config = dict(
    num_hidden_layers=9,
    hidden_size=160,
    num_attention_heads=2,
    num_key_value_heads=2,
    head_dim=64,
    intermediate_size=640,
    vocab_size=21411,
    hidden_act='gelu',
    norm='layernorm',
    norm_place='pre',
    norm_eps=1e-06,
    positions='learned',
    qk_norm=False,
    attn_scale=0.125,
    bias='none',
    tie_word_embeddings=True,
    parallel_block=False,
    init='uniform',
    init_std_qkv=0.0362,
    init_std_o=0.00955,
    init_std_up=0.0362,
    init_std_down=0.00427,
    optimizer='muon_variant',
    learning_rate=0.00537,
    beta1=0.95,
    weight_decay=0.032,
    lr_head=0.00404,
    max_grad_norm=1.0,
    warmup_steps=200,
    schedule='wsd',
    decay_fraction=0.754,
    decay_shape='linear',
    final_lr_fraction=0.0,
    batch_tokens=[8192, 16384, 32768, 65536],
    max_seq_len=512,
    doc_mask=False,
    train_tokens=131500000,
    max_steps=5026,
    dataset='wikipedia_en',
)
Each number is 500 + 40 x the weight over its row's rms, rounded and kept within 0 to 999. Layers, rows and columns count from 0. Numbers have three digits each. The size before them is the row's rms in percent of the matrix's.

# layer 4 attention query, 128x160, rms 0.141, rows 0-63, columns 0-79
137:518483521597409528443460425509456554544494501592547456457487490483509513582458508478532491515449452448464594532378524495470475509598503490509538548458475497511482500441507508430509538519524544483434503463505513510447497525508563481530445545
130:472535505487500435539496524509516530477555510587568485454551455580471534529527558541456508486474532453502449510557439467536480511492507462524471572515584542497482510459516437449526418530506524473464536488487506535556518485552423506479556472
140:488504498447415482555457580451519494515571476440510493542521473537554454466573423478490513458444559440462513527473509485470433510448610437453528572507560467491481481536502497488441507508464491586511497505501546484475451488491449502480543491
136:554491453466523489460496496497521509433473520492481458526520484508537506496481498518508499576530512549441488570542468502497543493532472472472468416470488551544520494495556509518617524439564472407495532450462515468466477565524465461444429555
127:528543490543471474552550453539484502507486554519493546405579487499547489493510477486499530439555600489516490511457423588545472403494503463501481449495460466445494494611476478488464539430489556525466502370494492587528505472482504415489466513
126:502511530488531547515552539524480463527491466500455453451502522559387491521465528540511473517591523485452526456532517462401500490502467497499356522520557526502480554509488534501454496502558578451497485512476547516482612536538529547511571467
122:432496503552533475509519515495421485480586479481476509479509447482507593515529564456452406466571474512454500516411502481519520458531571525454570539442503540526421537484475555513447537564527491507493457486564530536415541553527560594492522468
130:524502503543468517496559536456514461500526484418571490587469476481487510506577563500552509492483503519543499504523485438492534490566440517501425437413529572514551470522481502596519502526501533478525490510523537439490557555537505461440508517
119:495459536496482498519529501454515548471460527483456492564421534547493487512448464448489415515573519545489541475404475583545508594537510520500541404484480551457488487565504460482500461531520401498418543469570519515497544494517509487493520536
122:543502519498482447515537434453539515460444510478489578505482499493522537511546515494514459543533465539524478506466500557451449484465509489524545478485585561543540378492545435430525584501565516487504419494445532502525500519459495485571549471
138:484526537451493529571553571495527537534488539521469473469394570510489514538537535524527511446441501546522435443467535472416505475464432556549461484496480487550496502486519517444405473566525528537524528534440474476463591531449556519529515512
131:523462508530457495543459502488451448544465511445502479466480456557471563496529526460502537505516464552461485454485543424502467508468489565389549485535468538527573492525441512547539528438494497511400468499482496529435551469455485503467531506
126:470412504427490476573551446509542446510502529489492579506504501550527506488443504521480523517522541409484442457509453432495425482403544444499509516506531494548501497518530469462446503536449495496527528507408535511559520457545476553471556436
130:533521456487475534485512562444534513465492537537509513521551472575576452437549453476511474533540527587479449604497512443491489515487530511523463499551465506517547519552506504430412504416459403541478506522513502550464431467531471453547522494
124:470491547499522516445535416476412486528545483478579491447511515419463441503510533568507486532554575512515493496547421523536513488490514512525466493541508526476476539521573434460476433508564551496529497518489468462455532467493523519498565470
118:502535521517539509514494520430486455542495469455479500471475471486504490508485534494449493586468566542504522510485535463448449528458503476488517474550578521500560490478505540494517529413542521534455438481567591564452518484467443493445529557
126:550503544493530591500513550421505530437580459429481489531464561579494493519420492460486470521603513446442539509482495508542555451505504466391536586494507522519457564497518569556505497403457484475514447475522449514464506533476461459432455483
120:463482454513528450493503497500576469493510489491513506474528477417464563448558495484534492450499533484495543497509449497537493491450544482438478483538476470562529502522469486507466480448477476440472483545502494504477574541537438437549497508
118:436521534474516512505459556589519500512446512547408459473501533510483558511478468504552487480477531536473501406552422524453515464507467451468439498467405453451531471483524545476555419546568506458498479476535465490512425504498473548504513487
120:505536508528533557485509462486545588474570481540529446447456527530540526457515469512526526534462499502535446487523491518479518467483480489560391624506435430536451491492406442475496580507530489581479498515463515499456458531448504516568455493
129:486511468506434476505427465574530457507546572522477510492447475564557494513423496501540399514520511457470530458461526557508462469549501528497482477430533483477478564513536556509543529435509489544519411494456479498474531504515482408574478496
123:545515464511534457465472497514485515533503504530480499473469493616536536501591453468538529551518519427474509438435537609411433493521479530469545467482479493466420508487518473515589477522520526515504501518428461527463552501446389520481562523
125:514518490520538503490474527499454508501549527576481459523519518514471607436490443542503480459517536556533491488490545575435478494461443454504511440507490474467505514505511547494504509471541488489523461522536504520477464467497442452602539467
150:453573485525490438475488488454500448501540532551524467468564490598473496476513515450427516526498542471512549480482524413532581531502488479552479452502449525441514487510480501524513540452448469538546555445476470483419503489461511508454459481
118:489500447402551535527436556495450422544534498505527518575494514486471467449413506526473494467493575501447434474471508584501532478431588565493431462512518499445485498495495512546497447577486477500508450510503547547504492510526449489476513459
125:475482528482530561524461511506494529481479522554559461473487411532462484519471484540497536481539493528514477491516555450518453515446564489550492515554432433468533473453463521465539488514471408570553499497494471511430436559469452482446544546
127:466466531476483526559490526532530537541548471457455500520495510513522493502507496529478497521465534556501472498504488553483509572491504515467516403502449567546524532550485521557440485520519438483436475485535468407451483493571478488402494509
126:482459525499448469495459478471495493486479521465457498543477494443461498428467503539505530463539490577510492541565540537514455513492440565537559501534440466545576505487424527491507512481432488541577555533544528483467470479455476492546427471
123:547549524521495510475537508517531469517453492512508471459492508560523563487500452425535470485560505492562457456517470523408490535496492499455430475468468506466476467586483477502547507399535529534477499512454495531562471579487489484527528506
122:486509511457510541573482538530508510557440477426545417557535539600475509495500425516470512527590521516492467574492456548478458519539501482562454438503511502481471517430516518487560539404469526566489435505462513491583477588505498442456490566
129:544523527490463562562489554467486489565458501451580412485561497495491475511491412551514531490485474532491477478463520468523480594511536540523417466467479520504542522513480564533518523489505424528574468476468479458522509515479480445477592540
125:509568491513459562456548497513536513489521486448504524502525524589513498482491501531517520444537546473451519455520448496424484451493509449492496496505474476537517494561486547546506551429449538532452442467468384536516509446501466500571408480
115:453505459534489534516580517461501548489440445462461542454589542476535531492604546508450485440456467561508475563484423498475479508500439504526469554515428458523525475535456452459480510486534541519498475468502455588499455498504481499501554479
130:549478492530506490512460440478487541430434492550552500355554476507464503491454515495460475457452575544465463524522436509501506492514510467478450500516453497501449499545483551484521506434548545436474500520560475493512483496422444508449487526
128:469509596525568520524547539487494537445530500488606496443538535480487463541480510464521585413495582453491494533419443472540509544463509503482508547512502568523463469586515468446416497553502476508427510493614532506536451498485503469473584521
120:517546495538561449548476523490529466539485500439501555520550508550484493489567458470524477530475535515498422477558548387520503470436563495511478499530571517458460533601489463401426491544469545540489477442537500470490520505482496514467564403
123:525517503509506509493516464483473404508462455533607502474573489494547507599508453525541468516484547506446543510513486371510510564576545499414523576499459529549508513528582529500555450484553492445550495417488433484501454442567520449489486486
129:531445485456425461458507481505468476609422477509557423439521541559538529455501493477504468487531540446522488448521521528432483464480549494501527462494453532538571483436487479509578504484531540528441524565450468498542595467486476454493520538
126:509483458490504420443479468514471513460495459574356597538539484481494513470482530520480453488510397418504492469527507486561539476464502527472506571509536485518487528512466499548451527534416495529527482538504496521513489492486580504452496486
124:507494471498456434526490438530476519518524430524404522439546506459551495461504484514522497479493483465439478392497451558471568500513526536503506423526555497524517525527524493570482461556491518517530549479475486553578518464467437585462473499
137:488476491554537421490495465467502546502415469518488563533483512419544487429583485532522499476463446512485471464424460458512465513517462484579491437440498552500517465536522439583468561552514570462510523519451518527582546470517549471579502510
133:501524498524530458457517496530560486443492491459454466428491467515471506575507518523455522549483445531560488440556556462487489529560484497436573552478476558481493542473475538467613483453564507447569481497498471503437479444471477513490532474
137:499509508544461518496475519501385512474544478494506469477531540493472537567529532508517571515626464447517461489420531524503493533579473507471488472498472511496442513486416496573468560450503471548497551484590441422488526526507512474474546569
124:516507472500533469426470407477503572458514541554533487560516548446551453496552509540576439537482443479486444508457546493524555523585533494480546508431544517473475515483568417533537543441519521471492503532470471422488488471440500457476519480
141:554538473504477483485526566479520559517469498549520464566501475536474548483492476527515522488472458425520464475441535515426458492596521447524484558427464446492506485416498425503526511541496460551476454423491519529457469468573501530501468531
110:522482483474488578473371434566478523454502567537514539485552581481513480544489509541460557488470492475471468471464513532529531438539507479519444479516502453507481499456474479530390456543436455495537501505529516516538561462475500532481489446
123:569505555486543555541489556563512531549462497469492535470504528562519561445415458566531497513499552553446449479493448520508485454496495493467454530433514512501531443549402515528390468430442536562494424537474548474491549485516489383508594512
123:506556476523523489507513514489599456436441473469525515528471537502454451516445476492529428511457500537517457522593489473481571564456494504473535523492520520516406527493530501502543436497535458450529527406507493479536501487475463465469510438
117:577509455545521473466483521494449520560509513506461480570548459514458472470476518511497518482520515473553525476512570483500478461540582511511475529428478518536408525505429480527582493458588508507516467508422485491433495458454520533468517464
119:490494487513477480558462430475519420544567540540476546508538425566543511505514515493506545532483496455516546483509564490492544515536462488474504463496521532446501546553433505543453554548516502529477617544498532475418466525484478530506605546
137:505513519536532509495478490473449503462542488540456457542463538549495449500435538525473422546505487454504477543452511550519552524564495465517556531512510582499475541554471527524527485457556496512493543418504528474486428481503475511509493471
127:485523560505513496466436448482458499458482444514459515447550477487459442564457379464536517389481513508542549525521502533507561553445490489562507531519472429496519502495476457479412498500495443508482529456458553505517486481442442543494463545
130:502539480536497417496459538514458538582516447477482460554496493520543520524548536524528584449479471502520495497540476497479567526507379523455457447558514510453525535470586504491517451567460510556518482435555439544522487492519455486458582538
117:444499491489552524489470441565499503498573553521522471553516462489450472562466483502481497531521521522510552547532490525503463516484480540512445530459448491533500497542484477563457470496452491474523486487514520440595448508550502479553511524
126:495484477490504486511494515512483491512460506534477580508476492517610482527543426549464503575555472449487568541452487480550493493509468474471598551543503499492480493568563510492449495456432466544497482566532539453509446443524532434486439503
116:587550448490578526504512570521488494524519508582512517564533476542464514464498549454497553542468571412571458523514527489469546476490553500455462484510494453531524528421498487498459425490468514538520479557468522484479455448556504557537471504
131:523495400506514521534486492508462529552468524514484581543465459590508477516424444514522516546429498496500534419584522529512452499524487526493451530483508479449530574450551477498526467498394578568475430563492576496485473493535552542521481513
132:536555446469436534487453560445493495534503488528455532510511455452519494523525505475529456493498460552502461515535467534463532507540497515466536448563469503531485461534529505533482529545551514538569508410472517539467520549498459502487550522
125:540473485539541545481537534447511544503474435490538434528546542580485548489573525569488482464555511518530467566472454506508496514514540428467403495447532564448534482532434493536476476483532449486413527498565512535466535501503552563555536508
112:495528489514535491550493499471487511478460440404438544553466505474530494490470481485547476545513484505509516506500445551496534507464450459494581524468448440478448499561486496500495523497470448457503474465471522551465516434437480437519454567
120:526487472469460466490561494491527540488518505495468473551557549497545434498486456489495446506428502512483507422574511430515539484518564447514451567458549520516480506560510499501492524499472465453497483495388504401447483475524529458477456531
128:527530553506555577549559580455466488503457490459415538481543561575498527471516565542440485529511470476449452518437494479553486467445452534538502499577456466477515528479502564447522510520479465470502517482482478498454495479457509502545522449
127:551495445473491530478581443492493513588435428523533539491454551499549524479442546509488477557524459501559447560513535467454485531528514534517497473537503526493472477454513415455464509515487467525503534504484500482559476498535533570521500517
136:595503445466489520455552554525493492528511492455462450542480493470489462494510502524494540462444626444484535550453484524512536505494497464518492492550508452538536513497504559531475456428501507519544513481461430431512482456467493533486393492
# layer 4 attention key, 128x160, rms 0.129, rows 0-63, columns 0-79
142:487453533560519498424531444515515498495495589516528468457474503524505430592492491493527491514493460504533482441464479525486418450539515514466475527465434528541445549469475523455497551568540490494487547521470569490481450528575520479512484552
129:470479467518534441477483543459474531440552446480531552498485528547471471501549552494481583516502571443564454468513457504530547525501483456536502594460518529579488499464549466550518373517515521576539474490485443494477442519549455446553537585
143:510552520533492500566495520447514460526530473499509538459526495468454489490522483490588568503460576505449560531379514533499496515482644521526506539509472399491494563573478493539416491493479513598527481540440498537424502491485479453487517466
131:504533494585435507427558458471462467430537476433469411535513500539563478482561488489474393529526465529519551499569484489488531573506505529476456464477464492576542470496548517510513519431590524410537498494521484483526518479551513511520512531
123:514535594501464566434444478469495480510449538481530507433567576470518484436514422497517445500532470459499510448457494508466512555492488459525500508448487456522434502572470510492470588563405566569474478453491477515534407485486462404499470528
124:495444517477539456528581484542456474538503457472556451454414573505503546474507523488430480564462485571532537480572448477518559372427520541521438553454510483492519494528489537449513526536535495549542497575506523520498580539436523507454496517
118:469440513527460549536455517468476405505517528599510485515491526508478587517513594548494553532502489582432583492464476519596492465555490451452506513576492564498424552574518559470481575532449455528439466522533487508433513520494465534517494502
131:483525466463489457467507520522592461519529451494505437537484495526503523538523507520460515502453499543433516503514465526560545490542541577469444458475566500571514441512502411485461567434505594471610562503538506483413510535555531503443418577
116:479444557550550559533442542491571462562480407520469474457464488490500499551533459475532408463514398535485490509530484548536552521465561490513474441427571508446388563464541498480496516478485471518446471469443549515475494507505490468463494550
126:519495534436592538487523492489545526486507536482458516486460487512560586449477461452525411558497457469449474526556529471499466531497532419477558380461494517545481592532447437461552575502521536483558526499489563504523529505459507520560541546
137:481487532466452486540533473468476534568520497570471433520526545575450459504512465547462505538445443525491538497406532518424568443478425583495471511484503514460485446512501445475518511518546483554574510507473543522533501508435526463564448445
129:517545498538485495512503499459541491540433485520436512513478624577493530505481497481521523429530464468477596484506484491459454532453537482494556437504448536462538491466406554490500569447515521506525464517519520461530560587421459483416492487
124:494536472522528548578517544482501526525467593526542607474522530558451566397502483472461497509464445498489526505565508489533556474463550515505550484484537464479536535534478549470458436514480483552476532510419469494547502475473461500493530492
133:468517524549455484547547571464480561507531501488522494440538495582579473452484505443541502486525581545454461491493471471541522562441491538577444534459447415457476516498457477518498507502452498476563482488517537475488520462547470481497494458
126:527450477548519529490455474483455503501582513431536504426472464441468426556582540516461457464501560459492482530520433511476529521565470514615486532464531527529437501555547460442481501533494531542459511482525482552527552488506517517536537518
112:555555492524517507519497449499462515478518435469397511432561500516534536490499559475526490443518454593513538525507506436465519523472558481508485539579455527426466529518552495452522476528518467521493461554505492521519503534482496515530488504
124:443549509543509549543471510579440443416523454508577534579528546523476521549471493498503501529567508432510510545490441559555534464503492484410527586453449469513430559519465602511491562503464473497459489485467434463482525468452524462434548462
119:467506539517518491478496549479561470452489516504574531460481446502479599440497535443510487409478528508437499465564485514529421506574489475580496523530509477507494480498433534457481554526559487494576502484431483535472415435506476540495481474
116:473508502469528458510479487543513515549477514487531441471491568535508522473527498495491509462463466462483413456511497495430518491455483528497511540523524519540492516559449468584518472513498460503529466494435426546458515428537492482511466513
122:454451535470529561572499476496538510506454510523517457508499518500471477478511484470512517504512538541516504563440496517494455488478426484519454624445481515528524434453450488502489516559483494474543592500520493571459442466481541447557399505
130:475472527445485519476605544525532510484473545443543488475474516552537498520467385486496432504554499448431442421497555503489496453471525481469536516433404489445484509566554522535541608508514515452515475523498531521468462528446443460607471541
114:523502491528405476550523498473529495570517487454438455514435527539535555534513455404491505514513453457468491453439455523393466488509584458478518543506481510507525548466538553512577476531517519588492476474447558492533489477490472496548522489
125:486515525404495468504475535541438449455511530426431474511562473538542506522476494454509444518529490423521455497527557558442500499536457444544484521502512502535473492549481501523576412536530478497475423424544482552494449547496432496515542519
144:499508511536457442540508497448431530522442479615509497510495514571540448416559490492462455514506483473527560503554484454533543499446538502462422580503453523433503558505438506523491492448431515477518590506441473536517458559440518528509433552
118:588528523430475583538434483644505510453538485493523519537551474510413547500498524494479501473493481540525483541512509506508506465491522506585499485534513455462551567509524496518489421486477452526524495527496526480493476510500426593504546521
133:492515472483468528503432523540481506454492573558572443470494491497482549514546518410501583475524532490516484512444545501504498488496521538536482495530430531441510572447481569457525495490519425514540525473453510514479432443470472495558507529
118:508516531501519494502542541474461469472520524451469406624562554548480558527500526482529516471474474538371444510444433520542516481476494533543545400518513446514518475524504498536527496472523530461519489514515539491508523510531461517503514455
127:451560414441468511504520485478544468507524525535473499461536433493495548456510529496548507472507502462502539511549452521465470505526382495560500511620493528514561438462460460561515492492544464461511471526568494472519442528452480483548458452
122:495501527461476508494524502561549500486444545563513464486546608521519527436478481545419502576513502505529458474515487431471545453487502459454444502450584471589507493481438506434522555511488562455510516458554526510532493457503482471460529572
127:573549557481526596466464463497524476522483357518542464478503513511543516456507429520505428469565523481506445515533481515465551500470442560471437556495493506470525506530515503509494509445524497494494570506535582474450488503564531416467506561
129:534535479499532526541484435542451534493466519527501440543510494509494541554538451524473533466484492480512453494443506408456497469445510546527492473490446555421432515538538527496505446441495501492561544491519532459466491482605423427447538551
123:547466512499444510557484483460473530531467501446507526422615552536489534515483488482514450519448543547538495476499417483479499502487446473502461469559482445541536445502494571495472563477396550521485454459499503486458470453541492462460440444
110:454530528513485484504517496404527546447436509518557508396559528479493561431489537479557452493558466498529489454535479493553468584438438500529500508530555545516501510473494463457470505551476506525492541448555489474487495411481527476597456486
132:499472594484497530450520468546552577490483492457528524478487562476473481521548519441548478520486476474448515410558389476468483532405597504556514528482432515536514481578489526488507502461563521498466491444460423579493455491502463465513478523
120:470481564530564516529440541547492454476520575485567515517501538479453460517480546535471561487531518575561444519422459469562494562473537454484529433480527501460488469552540456494509513526502553511456482410573486505456464481455424493460469551
120:569516471439503485588574520432458574482489539510445509487518469528575521530449544529489522481503535475535546489540490415498543545361533493485462501464496521484500476560495560502472542528505459553545477453517529582498485444452485514548548520
117:465538465519444506447519471452435549437513552429586543538510542489567430489554524565541496416483477472509530504555420423519495494468500544448535546432484495505429521465525535452528522477485480456552511423493459497493483485575486499450545561
129:565429524546519491460550481525473490526482476502538520542474580499494568552537486454472474536539442489543530386482491550397362478482541493457507436503511450555479453520478552493558484491526496492503522467502512489562483512453487461502531566
134:516498436481506463582494463506493528471477404528488603546572467477540522388513553455560499520491511491456546449538565486570490548492476455523524606508509542491519493514455532474457521518486498447483512484499434496505512575438570581532517414
124:563504444484469477500474473512516547506505487475416579596549501434492556498526520490466504527414472492479465431495508540466541583408482539554525484502449518483480499492504524473470499493498578488460504429479404515540547543467456528547498463
140:547559504526538432503551497511510487482446561548471553534464494469519497470485455497461433459500443462516445463439501467503520575458514453483516412421536551483524452533525416484488490497494527454578483543568420484516501528482555530603493535
133:322566408509425458487524496495442487478477542483512445448452531532488499556506525548481557524481520513484533505552491422436492466521478485459522545480454509506485518461474543574586467439519477533495505489515480479514455469485469517567526529
125:460499519586510504467482486522454467533497543547537442504518576506465483529553423471418498536534499504510486566465479538503511498558487550495512494508453521501456541492473513523469464467474537527437527520529551454499488518517471499458578503
129:573494470536503478431533485508513508442523524425452501558427447466529427554538439437497489516518553410483485504492512472524421591549568444522528464455465517500528430509454492487554516510516549400577460535467517523475509530536507499583495511
141:547503491566467495456452495465496470460500472486486456522582574531558526498495517418495558508469486512510524487469613538501477518539541481456452552472544444553548503410442488481503467544505503526502489480479500517511457513539515447496464544
116:542505444496503472558563523556412518542550553548503500541572542528437455533478530482555487519525439492584465497596582573488526513497417529561491501484485459531499514525460490480474530509431555503422523416528480505517468474523457507442520432
123:543498505448534592566524514568517530455493416476502516524488515527497442566531454467498492522538489436535530450462520506484477423463503500492481503449515448529465509581466529485464531494525491530545496446457509480484526477511474392420523461
121:476544497464561531530495512443492587535549490547514450492519496479581447557512439441479490480506474499544493482600472450485563501443532512458491485450566489495530529457496512480564501485564441498526524473438454486510426446447482486470513525
110:516536479508571479471553487482491458493474486443504452532452494499503511584514510531495508490480457452430540455521545525501465493531534453488519542470518527451566501467428528499504478509476495451515496531461511436424589517456502459532506475
118:491558524496454434518593519510429541482547556546431460481466523521533521528535501518458564552498484509515555484505561478506520448484523513456556535502470566517477441512488504440489466502507528510531496433438581495563508539451480516447451472
131:461587504509513525493540446464480563441534461475469503569525484477543491530563512522452492544520485519477453562458485559531523556494492484478594508496514442524481556444473397555565505533489480514425455502441448429520473506479523505439501455
126:474511459530485518518520503470578492530500521521468478427499495363489441420501470457508550484504511460538506528499488513467529570491522459495482597517449484414496513535463463479518504557456476522500489437468487545512419517438465434464494540
124:495513473471460460535472533489459483516504463481442488515546477468521512507521504558498561572551562500555430481504482522491534574473469587507498507553495509481489445477543438532550481556509493538527515520512487476502462552510472602534467547
121:504520509447468451467478535557532468506478550499546514517520573480471505458483421525472537466513548429524450575490503506492490480555499440526515535483531485516473430522534495504500459504529458495451533505563523448507468512499536514444594526
127:476546518510414530467533461461529499526480459537480578511483490484521522458471536478558528498474529467515503497443487510571403500515539492452594534490431515510502535474478519477504449549458449469480472475489475483547500509519511511475572456
115:537473453480419460483495547554478467523604570505482515502512506538509542533505508512466508488500562507511493495483586489534519470550524512511442526534544418481530478417450511592469459533423468437491508562426483494545461461555481529440486465
126:522500501483453480452488570576527529549490403455482553467496464532517460551483565489540542547489537448500479498523576483501464440533515567486476574534496490457572454464522507493527512593462425520527475557473489532545467530545543483503493474
132:524522517484484496539487420420526497479547437508404474495546511493574527502609505513580524456484472495492459543481466540498478650478504587513477513485529478522512524507476489494549506525543502498544499440530462454504472480543442514529522473
120:546515497516622485533479533517397489473481395492447470548465577478508559486540517443503468534520500519475473504483450488525494503492544474553456510493481465580456470480498487499438526561515527462501471522597486526453494515544518494440484546
116:474504517489513529521495457486533565523512501469498511540464466525496480460376420486484536457464451469471496455447416503581487595497489464442548439475498536516523490477530546529493527525533505524449521523527448514463457484500444523580479438
118:507464509477440533486498487553538513531473487480552499548528449454473483521477527514528425472475532493453514442497516492516531461485576506492513529434499452550531445555436553500474572483441561482528481465470456537474466533473515460533483467
125:539515485513542539557506476496399547441471536456448406508513521518540535489524572528523511567578507532512523529523464436551487505416454457529491474494463598509563534470514470483466478513494453568473495467498452516448501508469531500486480431
127:584439524534459534460507493486531508511478567547521520462515520456552515476527491465476475514544508567468523516456541486489489517452569516484481446459523428526520568434473438427523496506539448462451546540479548496578526489551517564409523507
138:529498506523446484484538428476506487498539519445479443543551483473540435510522474521535526592464561489496468520435507511414518453476534533561484442505439413541475463483524536529490439505488450432474506549449386527495550445542515517474486430
# layer 4 attention value, 128x160, rms 0.0996, rows 0-22, columns 0-79
098:497486494520451468469493545443520426550520480546480516552512563466515482481467485538483508510484491577490522429477504486451568473490548520543552473480574449557477436508528469497537534505478461493521458458566503541442480574570434576530440541
089:518526455543565522521510462461528516557466526451493523525565535514431578465485516575467469491411492503492444513529536464457472442448529437566479477496535532510494560518499495596471471425463460566439446551514573533513471563503465402549491472
106:447528486532406474521496505526481523565570467506413568494431530521544503478510540524488470529520462459421579514539537478418489433441523499496501546504551489576441522394525505532500453528440471508462508562482480501435531544426481570446500477
090:541472478514520539501529505500566469423582528511473524498538473510419546482419427491521437566452496527385548457434523508453492436469439459543530518564557538509475479498470523445502465529496478491538493488477531415485519507524524482463532480
108:459539567538489501514521488515484503502501511501482514554485566551576537491516452468453521481454515555496404540502507428529448597478473498587478482488469509491497444576525542508434450513501432522554499580463465410551564517532531439467545514
099:459445516521395443501518478575524536497482469511487518452568513535482501519498500471441430461619509461566502485401482526566522418519548552501514482445467489457474508549487471556467442517479493548486523541420467510505564514504521482498554466
090:468494554528499417536573468541576482534474466478432483493488466523451495479500512492527545559509403520556487597516519479555533572524445487550510419534434596507522520538561419567479494473523420485451535513482396534499514497473477523466451526
092:551462545551497552537544562530426531537498507489546504530530480409420562519527490460516519513499521534452553554543548521533529445506511458548500480520544485543474556517467555572498503516442520496487491597477522519523499467478520425506478503
104:517486553479499482538505499461576490469583513399477462527500499474460480557480556572455481480517517478515479521496531462504547557475444550571474486536505470509417462435579501511532486525486444510503535548517510481464539494476483515506560490
107:555485518494477601543494550481519505558494501500541454496524452452486443588410448518509521556559473506429463555473510510433435440564503520510513604546487483556534493460491519626480501459519510500435465525541520570443497498460529449464420522
104:506522452460464475557519488489514444497461478528511471551503533568545488445458433532543434482521557467487536549520513535550448521501570526538441502498489498497452347498501481512522594464485468506461484514468550423503535474482511447493419466
107:449483550520518511473449500501542517487524522532483533487452470531532504511475440504522522447471467493541485474523556461457419451525565527510525558451537453492466516513453491540460484465540583504513520527446538526473531437542521453403525510
098:462545522485506472547543510450530545494418506543422554481482494481553512491446521519546481455559461432494487476432555432506483528526401490509525547453550498513511459483451470588544496552501461439444531532515528518473557473470500447506506548
102:464546572505488464482500411541501494514500480482509513415529558566467498506469532520453452472499490484467519492472559525500423503451462558517483494566386496463500540522485528497564517528486532514505459502538542640489489481463489509480517521
104:378440493493487553502506517518472568457467539449536479510431587525509510458510472501485474468570566509475474501546514513541489398457407510452538464448442496479484436573508506488494477527472510542444527491515538436556542474458444516472503525
101:492465487552478533508469526414487460472507522528474484448580481530591473439515555546571470504493496562451511510530463522446429506458481536504527483452492391541497556382411492467510502549485555545477457474479516515473497500500530424607521532
089:515497556466512558491494508471493482453575517448454442502601531445477541492474467555505510477560530577502510580465513516543488575491478505512468443415478568496574556591485545495518546566520427490531468525476504540537508471465503511511529471
083:518493482470505568552440521505462547586495477437466485435456505464507489400511453559542480489517551426511498515538449512436451489549506499529445521555539487470489518516439555513518519473494567588458495508520426526479541513454588473603603540
102:613463543525514533478453546475487442522425489478510533541446507483451460540465581524515509533560529571487441466531486467524460477511488434548509545451493470521458562509517488517544548463409523509529444493417474520521524466560513512468481502
102:530532506545496466513481503543540502550484472463471566479511428492533489461501442539523461456545484566474481426459501505506470457570518501542434472481570477496547498490488494455448489498413546540465469607527549537513482536468499525500476518
102:463584511503466435471473457545529498502489484490411493531489524470526475461526545486462414497550471535558496456504511488486452462503517521588552421477499508507511461495467437444548499478486525505513581497441440545539568525522449546465515493
102:477534496498552499559401472479505473452552515497551512465485481554505424499522492477538513494494510478508565442528506576529403455529545500486494561407502518514409529529516495465477516422506544537516468523490525425465508540530412530525500534
101:498496500463518486540509551432442522536425471573453538534472503551486475457461405514514422583500503510440505459574445483442446484471507448567446518438446575512526541504570472523538450525498485476525539459437517460544427469421517517542493533
# layer 4 attention output (transposed), 128x160, rms 0.102, rows 0-21, columns 0-79
109:529501487545437462493530517475539464516473510523536544503546515539504501538595561500483532493495471476507494452476476473521525529581469496474464454425474551521505455542523526540421410510510505489457504530529513454555522480568532512501493510
095:419467540493534523511529455528466502589433474454477506453488515457508545501516536554463467482427544427479477456515552517528453524490548471457564583555518467541433519509509541530552489501511453516554544535487422545463483515475501489494487475
115:453497485498530519472484396499576494480503516541453501498450524503427526540492544473488533516445463514535515469489554461510493554490521515462531487468456500516464514448523511554619485505421455517476539482523487517509479407447597603473482515
102:543500498518466513535523516514510486533512453410431503467491517533491542476590473516518544544452428524513510465409533544431462483508439527527448505478490449455535462492455524565471499462482518572512452502508465493604540442485565468502483546
113:519508491535527460462460533486496463523425438547459498465506496450440590463515551495467560449467485550552432516541484410448503435446457491468450519577462459493579484462444525481469536440561465454487478483551489510473502545499486526502441497
106:494472471440530510547455544523514482459523541527497445560475551484473490556451444503532534438456624498487441478435533450462483456471563539496528561431554483500473543558570525533413468503442487514521449496467435480543440514495544472525496459
095:524476531520548517479472487497458525476520459516455536479428491456479433549509549475525539495451425509530506447509478537515560512498465479532446580565471456467456529509486542509406457572494477479509531496593517528409553557444504562475465520
103:538523420474505521522505559482496500498520561499551551516505527503492511536510518499488411483462563474468530493503533481472529463517608463496398632527543471471476546512426467453471466539415472530545450535466490481442519503562517543501536477
115:477470500498516515450548561512444521528510448458442415517462457449444524553469532558508453484502507558587502494533488554518501574572427555496474421558558478525453531490553574524570472487466438501487496496601468434452541488502499502506492502
120:406501528488511510537489585498514487503546527496476504537453478520538459483507457448484537493509603513515617477485473623505515482445445484526517379564465437501510478489504522462556453522447519513486479498432507517453462509480454504478484495
115:480526474535490505509484596529455476531504500423451515632449528520479487498483508516582622554508516453485485483482552479474524475487577505487494529478498444408554498445461500499468574535481504497498486526499509510466521430522457530545512430
116:514490509487504526461552511546581413527398565474503457467476493447489510517494445509559454452509531556472541549577488500524512501489560467491460409469526483414445491533450497502490535469548461474481539493529436481495522459516434448461446552
105:491523486495486434471454500469510508481384518546472533536405525511538498563493514573508530483496500548547447454483490549497520512506461536558521439504518501461550510565470416483445467506445472518600532465601483489447464461466474480527474457
106:545490529499484503528431498521520540511553609539571420531444527565504551547510495561523519546467576477430451512460512503447458494529548500533523524496491491541475502468498509540493550462451522525533488509527486468401483551499460440477467530
112:513557529528516536509476475520480496519466504496556489445511497528465518593472523546576530509498508459518516541506499431427514447569431600437500599468461519440476554499506505439564538457486539442581501476497464517471505529479520488488520474
113:496529498486430501423559498433464517454522502489474453490550522528548467534531552498442468525512473513485506527466486492492539536566563494511587507517475509542488523465517481491533535485556462481474547400451431499386454477500491548480486470
095:610561512443503422470499552469472485514483481478436550469540492498573541486504514534466401549508486511584494494484543459453484473519482506436542535546529466529529533474461533472517493422518523484552515477492548524479489513489510527571487508
087:513513423415466486443449475520506484464503581556503460503478510446463508464473506489500510459462594496491533471612434572511507498565513490496528400498496494474507484492481491497598477507489464457594493542428393573449536482471445525511515479
111:447476496538551474499535461482453462441522541501583554509474544474521476422574583530492377480471548463510557506446437535616495485463559460549487561483496472469517549535495434467488444488448513445443472499480496511480490499523566530531469443
114:510446572501500521470478454480482504566509517524550461507480504472437528455441550514515560457460542482514469543462524506445480511507554517491533495489518492492521503469491387464478599543504501480442458471461511500496476521479512509530484515
103:509457532551537563468493399545458525512500532541475410497501545388428456547461504549616469523444463474505496552508471490463462500545513468503494592432485529474485491534493493540464548560523497405504509448522514473514490536471594542500513534
106:448516541500477441554477485538523469486534497488522530483529511448431512425471522438497491453471511486476575533453507531558487520529582594524559421450539516420491545460512472532522552581620496491430581458569521485554527544490478491508483503